Weights of a small transformer language model: vocabulary 1237.
Each number is 500 + 40 x the weight over its row's rms, rounded and kept within 0 to 999. Layers, rows and columns count from 0. Numbers have three digits each. The size before them is the row's rms in percent of the matrix's.

# layer 8 MLP down, 256x1024, rms 0.0849, rows 0-191, columns 928-959
106:502445628489463563466460481511462500467439494470459461403518498552472543477426439508468469508495
100:497497618518532466548498529479507441452457522508529486463516438502462478504482549462490458483476
097:549427378536463518493487536423484473499453528471525432543560483516515525517531506456537483558509
096:515506569494522532523535504548552441526508551501577528515488540512465476488522514463515493536459
097:500443486469544506532508546501569552467504490472516436567462584538514449511438485556551524500461
101:576481429562475524507516527551412472529522535543534400449554466499522504486511526500494521481477
101:508430559451537563546495506410469511595419448550500459486454511492493431522476474468519499588506
100:508484539538456496490513591563496426490498525471446486520511497457506411426498496472489514492509
098:546475395498461449476504488526457457513491471533470505422523473494491574502502466421467508504478
095:559460516559478541502529565517492483530443499523544534610487507485591541484444435577488502448461
101:524424417509474496455521549479550513539501471509468493485524472430502480486549572507507498483467
101:428556497510444544566507534489458505507554525534391496498525465543497490543597524480475526475468
099:462504453520465511534473457477568491417503542503581460514399409526565555535493405502565511497529
097:599438584545472549584398400483512525482506488502545447527489505498484508417482437425537558469543
101:474528462564534497470507470550573487570408572477483492467574464547423522506407528446487425513535
101:517532425476534460484489512564537411514402458471474480504493456463467549520562495555479514524487
095:485558482510526561509556505491473522436475524547469465510522556471516551405437528510505470502466
097:489525511433487505531460501463471538534454545547521481492466539449582503446500559566520502475568
100:527490500514559561506513560569549501508541454510467490549457541477507473499485563467484553556528
101:435462521553522494530520446493477561527495518530612440529523516518463509564486452470490546485454
099:456593443473501484468470495583474502522524431433473457469537426483467487490496459475510477475525
104:470533448507477438491474507483542436446471469489504514566445493477465540476573459418473444450529
103:507506444439513473468533530505486521496508546408515505515526467560434467529576493496455472434557
102:526489456502490504463476537501549549453471461496530440531550510539527435496514538484478522510504
095:498500560491482534457530481575517529536495585481478462519547502497495542501458508539538514528618
108:467636527512427458491549438508525453534540549505469476520554502623445459534537499547526587474476
098:478459425557513489520516567500508410418544465553455443554437441428499551508492551471431518516524
097:480561501532570566527469402472499456475455539523491527485535516554494499454520477547503441490465
095:458512412575481487547500475498461521492512465529447539580465458581469520455484508486445485487431
105:475511459447437501581513500434429532502509529488516510485423464480524439482487557455595562529521
103:603456582524503506511546451497482566455451501480491455425473580459506527496488503533524495494452
098:444506537537474445528456497474467527447473465579493511453443544485434469382486487451502435483452
100:464424415452468510511492534495469483562481428481472435459469503480518547475526477485435539558463
102:534523542536469512554507608514544561481535472478511518502508488537497498547459521511551494529436
097:439503474482453517524438521507507543519455533530496499536448499493522518424482541434539457462459
099:467509457533473545497526567454525470513516457475542521572577561498555469561466517489528476520494
101:490505445472603442568448546387517472526453481478450452495531500505444451490416458533395424515531
097:457475627515585499439440482472544501462514479471539515501480439571509500395428525443530407454424
096:489473550479494500476484557479474475521553500504472528548466564504395499520529528533575498526565
096:447505433473444485490498481490565470507527459495473540608490544499587523446506470502508540483561
097:528476468511539499542407530531550545552505510501497502494527490437488503445583458540470511443507
100:522560481474478517450454504558562483481473425550477470530481542538500476469461512493569517505511
103:407469419475429520450534554509546454504466526558526444486469508432515497495452531476518521503550
095:456522395498446464506445453524449448488534441472504482471530465469436533482511483545500459505454
098:430525496494443511451490432492458512559478506520479484555481454514569525462478463473465471503433
098:527519507519564495572619511447466483458467440514441565488494497539503501478532519473505462504527
103:501500414496530493549520500512514517434517518501469503551475536515501490472464486507445476574463
103:454537402496430511440546493480438461462558482524409471458468447586475505452516500469458422517461
096:401502448390459527499514514538503509516405458488512517490483424551449520505521448502540627446449
104:440502559470465419454533409452498492530502460524488501505568542496435469495508479510559502495481
095:564473550503543489443454625522505539562498451448516491528495532421538509476544542519499472522492
098:511532536401466495528511436468511593531478483515473549435480414530556529525474440534475526497511
103:503405496462539549442515507474481466526542455466573525506527473461428536554450505571455525531499
100:480404476462447463508443527556570536532514513499529506543535518517503484423528487511531517501538
103:485452492456565459495522503473456503488559503508502547550423500464530462515533496456537517472535
102:396506465442509480445576545430430524448543519443526507478528531522547551455422550486507525537452
099:493440536451531500489453479555454484499484538464458456475523449458533500519560484487511528436471
093:502529550590460443547541477540494509515489431480468516454552429465481476478507515489590415422537
101:532521463449471560530527528538521546519471477483463496504518460498505468476540529541573559473510
103:539525571482468410471517459491478468486498500495469530498541463469476484554469564486532580561549
104:523523564497541533577432404505504489568506480455506497479446530524499498510516481467465486493421
105:505500549440518486549568460557456557452472588458471421530524556495500538472508517509474510564567
104:520457558510429471553509510494440484496464470503512497464490479515485541492511476522466470450444
098:480471492518554508464427585533590461514459472482419425563503529523456434460431495466446470480469
098:470553549525474458517401461469531547504533532476505549500475497543488570503518495472541533488548
098:466506668494455524455408568471536555560514544579422440557484541436532506510516473576535464570503
098:597547493517470466488488442540525502482430505572520481486476435517499589448488471525466481428457
097:465457498522516516465564513567495472483423496476587500487600515543490472524450457518529591465498
098:538464615489492508462523485499449456530412531494528502467561597513481571498477523510482610470537
101:461421588430511503616522556469478484519469495611472554520421525517485506540495533479473537533498
101:458499353473521502525473453488443557521493501512520498457456508477536441494490467489442397460523
098:536521429524588558482464498518516476557514488451465466487525432506531535476551510482475484532445
096:475396633414519565538521418573557465471441510463453449503485460531515484510442429544515474466497
097:519596518517507504437511490530449455457431561525555527540470463489513546568534469446488470514477
099:509516495519496514461529400490536500451446502512496498565477437530522499569471523488545453487539
099:517497451560483539505476543413504580516533577517483476469457491533555523537430536467448487495461
100:519479520494479423480481438457485522481478472482472407556473445471523500451447484484523420519452
102:547510523500547479506467548592545483451528512470483491476502483560481542486540513509486526511499
102:564513477450494538421574520514523489518524580495602539463459446537533528481539481554462474420449
104:458455520464496603566533482524522459491569468498486506426346514542450519466567426483427466438529
102:499513409492483464538540467500500485546553470467456504550537493471489493436523495559456489450462
102:487461487488497452454514473469491453498464464513479485480501516553459457461499474538582497494497
104:472537588535409518557476386554623557533516491520571526549479515540540543518475484524481499477529
096:511525475492496427518488570466479530476552577544493581542511448528538490458450364417466438478541
098:499507495506494552478505497498519511485552528580455530512478443534429514525531509493522498472487
096:435456439423520528535449497510542421525483521566517557496500525542476476487449484489509572490446
100:476452516534489470510458503598535544494556515469488537521529463488469469445504521480497523488526
099:445471509515483493481460490571425494516444519474468576513483485518491450521458450548549507489485
099:507536665504475497448532488539521514503467506472509482553515546479535460498505539446527481513546
099:519530577562515579485436520428492461497456444506481462484527482491527504466512500505447449541494
101:496499527450479508495477476475503528456447551485510528499513528521465543486492463482525512533484
099:522432513469558493491470536575523456498450463533488552491450469493459432475510529466493470520462
103:531486482513465460576525529444432514498490532500461423538461480462503569484533532417501559477452
101:487481459465550474485464519497489553510530523489358495575435514568492513485521513489411509591516
128:492484548521517444487504482514497507514469519530536541522520503488455514499544503514462441473501
096:451486588522533487488507449507455465483587496500508503436506504535495468464512506478514509542532
106:472506476553531516481545496426496563477577539464487500546594556581515482510555504496543493514536
096:523530439446551491526482474499466509460559443478480487599480538537487450539492474510444471518437
098:476431472474595499539568522577460477487546486499489520475480412475535482582449493502548512527541
100:523518345510505526533514500512500538444555451483509557471497504493498476455571477463495569424519
102:501502584469540485430546508526470572567522577482440489506517520544488585515502462487518464508524
095:501529603539536446452473543486568594515528506523509487486477518537559509483456518552491530546526
105:545436564540497438574496482474545549544527476399519524481541554521568431425509523529466489499510
098:525471568456447506557489582515417502537515427494526505462535561485531462497458512492490565555426
095:497523470513531486525473523400512535541482467478526441476483444452473517525477523510497506451499
103:501580547470448453503418443502515492493581425477483491588464503478498453459493448471558442511472
095:527607503495488497433489479471521500534541489598558478397514445511513526513514458552513505567496
101:550440444573523544541538506494447549440522509568591551572495475513435523498524438465479549550517
103:534535535508494431432435541502565507493510466479495474476481534459527494581532456446477504494479
099:413424483480498538582484517518547542499539528480433471512503494523511526458476476503450580532518
101:535474526498539486501476525494498547522471530483492519438483508492517511448536514494492499552478
101:517485491500482533475522447567426494565530566474481478547509556546486538503409408545511540488474
100:445515581614568481500496448397509519526529533527559478477494437550475450461499518475474495497468
101:484439481504531483447570488528457552483473522467534494439456491467466481502473585496475463448529
107:467599490412495520378483488517438527572431473347429466564494542522469584504550540517478487459530
099:520454530537554497532502448511622553550489515514532475519557497544524515527467543519463526482527
100:468527439496515497426528512466543566520563477448550557578501549507544460533519483507475499503508
098:508495557457516511443460522491513462548488475547553464461409511458566501487494462459530476469495
101:534488459540438442565447485548510558519503527604494519435474492493416482583539557410522501504522
100:455489517544485507594467521507530604497522521572419528518545519517499424508513538528462535491449
099:507518523503521633586528480479539539366566461528480459519484552558474487549472471470527483514460
105:482565521471437506488487511551436535508541495536537506467543544435459449462461523483532488560490
099:556509484487557502588519513479537505445565512535406485471507463511481573491511548564518481520489
097:474521465490519501576463521481466464513480473468540536517460572518564517484581528492508504434524
099:493484515430419510440470536560509441477544488530415473582508556551523456545516515463528532519545
104:498513561487445557458473495466469461537526450474443492453481453524455483464559448499523487532522
104:408470410488494511505524524525460403479506534533467401468587506509542500488490503492532484516519
095:552496560488499560481451496454453461490536498459498626454523447493481409512429518494439476459496
103:434499507467494437453519517543521543577575438554495577514509481454433469521532568483508509476517
101:541528492474431494458478429522517508421453442508470534565540429489529413534437502483508538438462
105:477465524507561561415459526522523470472481485473523554508461509450554469494513441507443501473478
099:579417497521450469452508442525531452462494537516504536508454557516465482497541494476526461484506
101:458479503560490553470489529501501440562494537528403431526534439520600476461521486434476513457479
101:575489559498493525506490439518510416446565478519543525523509425489459472526565537463514458470485
102:442514432461474448454512469579550463481416489508590454464500491533486511501514436489526494488490
102:498469413537544522576489490576506415446504548525504458520554518501538555527545478423468498516526
100:550499550532528509501533431523496523482453483476555505527461453574517496518539532512461493535470
094:553565539446562519497440515466518529513479451589532454518487493458486513521500490514459512463463
098:525587435500513483487601449473572468496486493483501552453505417514471425524489512545555447477493
100:558551605561459527484592518476496516505487446545476505487523500481544528498458549482486418475495
101:466541485497457499550567482494519485436462505545515596463454553590482463534529479475495553470547
103:522554639516510506507567508576531470526522539517567495478462494407527480474500551553498495489482
098:560557396517446500504461385546529493438526474530618482369470497548453452488474487503485553555535
098:542425579468456552559434498442556579523503553510541598484547542501466494545495528489461504526436
097:511485449504461535450462485445496535559420437463456470455507480524471500518600509531500524480452
101:528456549528389498470449516415493385515557493488439468431442495511490479496458431506527505530464
100:492588446435542525394504526509483480532470508517430529424502488527475491533391589476569473495484
100:468426516554587521452489394551493499498474484514471458495507539511528553529496491511498442496495
099:475466538463547482531547470454511485542497525489452482509574524486412520468479512524455496491470
105:499563532488478493433441442500532522436498512505450462537518557520600523503485506515510534504479
101:493537533539545493459442536508579515427509492483512526513416474505461511410563484477504535536549
103:538522495440402467430503485511488490466590500514500456518496490506429519473455460501487456470495
100:483530461557477550548492494538439469485450550513468503468485390450611499405408522486479498492432
101:495516530463527630438436512472414561559514477435426558495510569592568361543527466528545465463499
095:477497455538540460486538441433413400476571479525542395513483413495510489498522476504462527568533
103:458538518634469498534566477438493426460540557502505475469510528535520564430521518499556486443559
097:492406457490558492523497546490478471486475472546590553495510512463447470485492472521471512459496
100:482559526509473536503500559491486483494426434417495469520455490527524487529475474484463454438492
105:541508502478549565458434490435494517462486529497434501520560547578451532490405553579515434430527
099:514527436480496556565505491493476478537432524499559474449473503534554470485503514478548464532503
098:449535382512488493505456569508524532383496499507472492529525506464439542419516467533498446502482
098:496523419527398506425451508593531492466462475480501420487427491429476466482495538489521521442465
096:427492529435492458441504428514596486468531502486427555481530454490564500508585484446468498463504
102:397469497472567452452533524521496491530465488508486537509533515482465501506505602535536477482521
098:501566481548483538508503502570554457512489480496512518536438523539514513483498499517509528503489
102:518483500582492545496509493516509484531486580442441549514487526554505497436473504516488439515491
095:521578463541485453510442544554469560454442490450565482505524543499522572545470521570522452467521
098:459509535490570494506496497498440611496547480501508579554553423510451491481553534487480464531531
099:450526441552418588474572504566492467469544510533594472492481485465512427477496456517501468511484
099:460469472560509567506493448520499471470425526436489466555458550517474498580471530525481503500537
101:461513415536543518485448488538444422467512500497537465540458467518571505485450473495465506468439
100:435484527440465450409524464406489547519592469500472454493471565429542423463545532453468509505474
098:460460444510501519544528493486488525479523394442475539566517478487423475466460554450510475521493
096:525458483411497429525479488518461476414520446544512539505505520539457566522439511452564469518456
123:540550537508508532555426520467508489507531525465478497539525467452549453532512453429494435496440
099:575559491471477503557486538456404446516503463515527417465490538522491534572559445467451498489575
102:467538594528475452502486463512550493527533462495560525483468486500507397509465472489572467430451
099:532481452590462525616409569498451582479474427496554610477531450471545463499498467539550505512491
098:543535580550451464446446468478518454531516467487490492465559487524539450462489485472483551433584
101:544477416525413496475417533465505485516450503477501398537495465464506467458434565509520517533529
103:405481570541448496485491604571564499506455476520523461433478469493473493491530488539515547465530
101:489521515518489518416514473487504543451447468490575436483481465482463460477491517488536487401458
104:533499472475561494431487544562536495446586555522549496477496521539426466517500492490483503550489
102:460562404470480533498499435465501530438525465470487476468469438496511491514514450471493497512509
103:510484651416521455530502498443462542524540482504503572486538532480453509521441537515537518493579
097:495474479407507501542474540531484474515515576493528430511500556462429484495483519527522468419414
097:458463515518522531515478596542492492547496566477523559500512491595480482488449510475523487458538
100:485442557509556465543485469494438552563497489556569511507500466450432563555551486457512471428488
099:465471453491498463473433596495460559534574508490489477439494467464449447496479531493508540459519
099:492538587491500505540502505541539588567499497439481489513526507537485433433482503496489496544480
098:549465578501446401554494486547464477499544552516520518467510434509496425474458475525492477421487
097:513479476499520458497560493521539566508442501514378550557456517473413486486481522522501470497492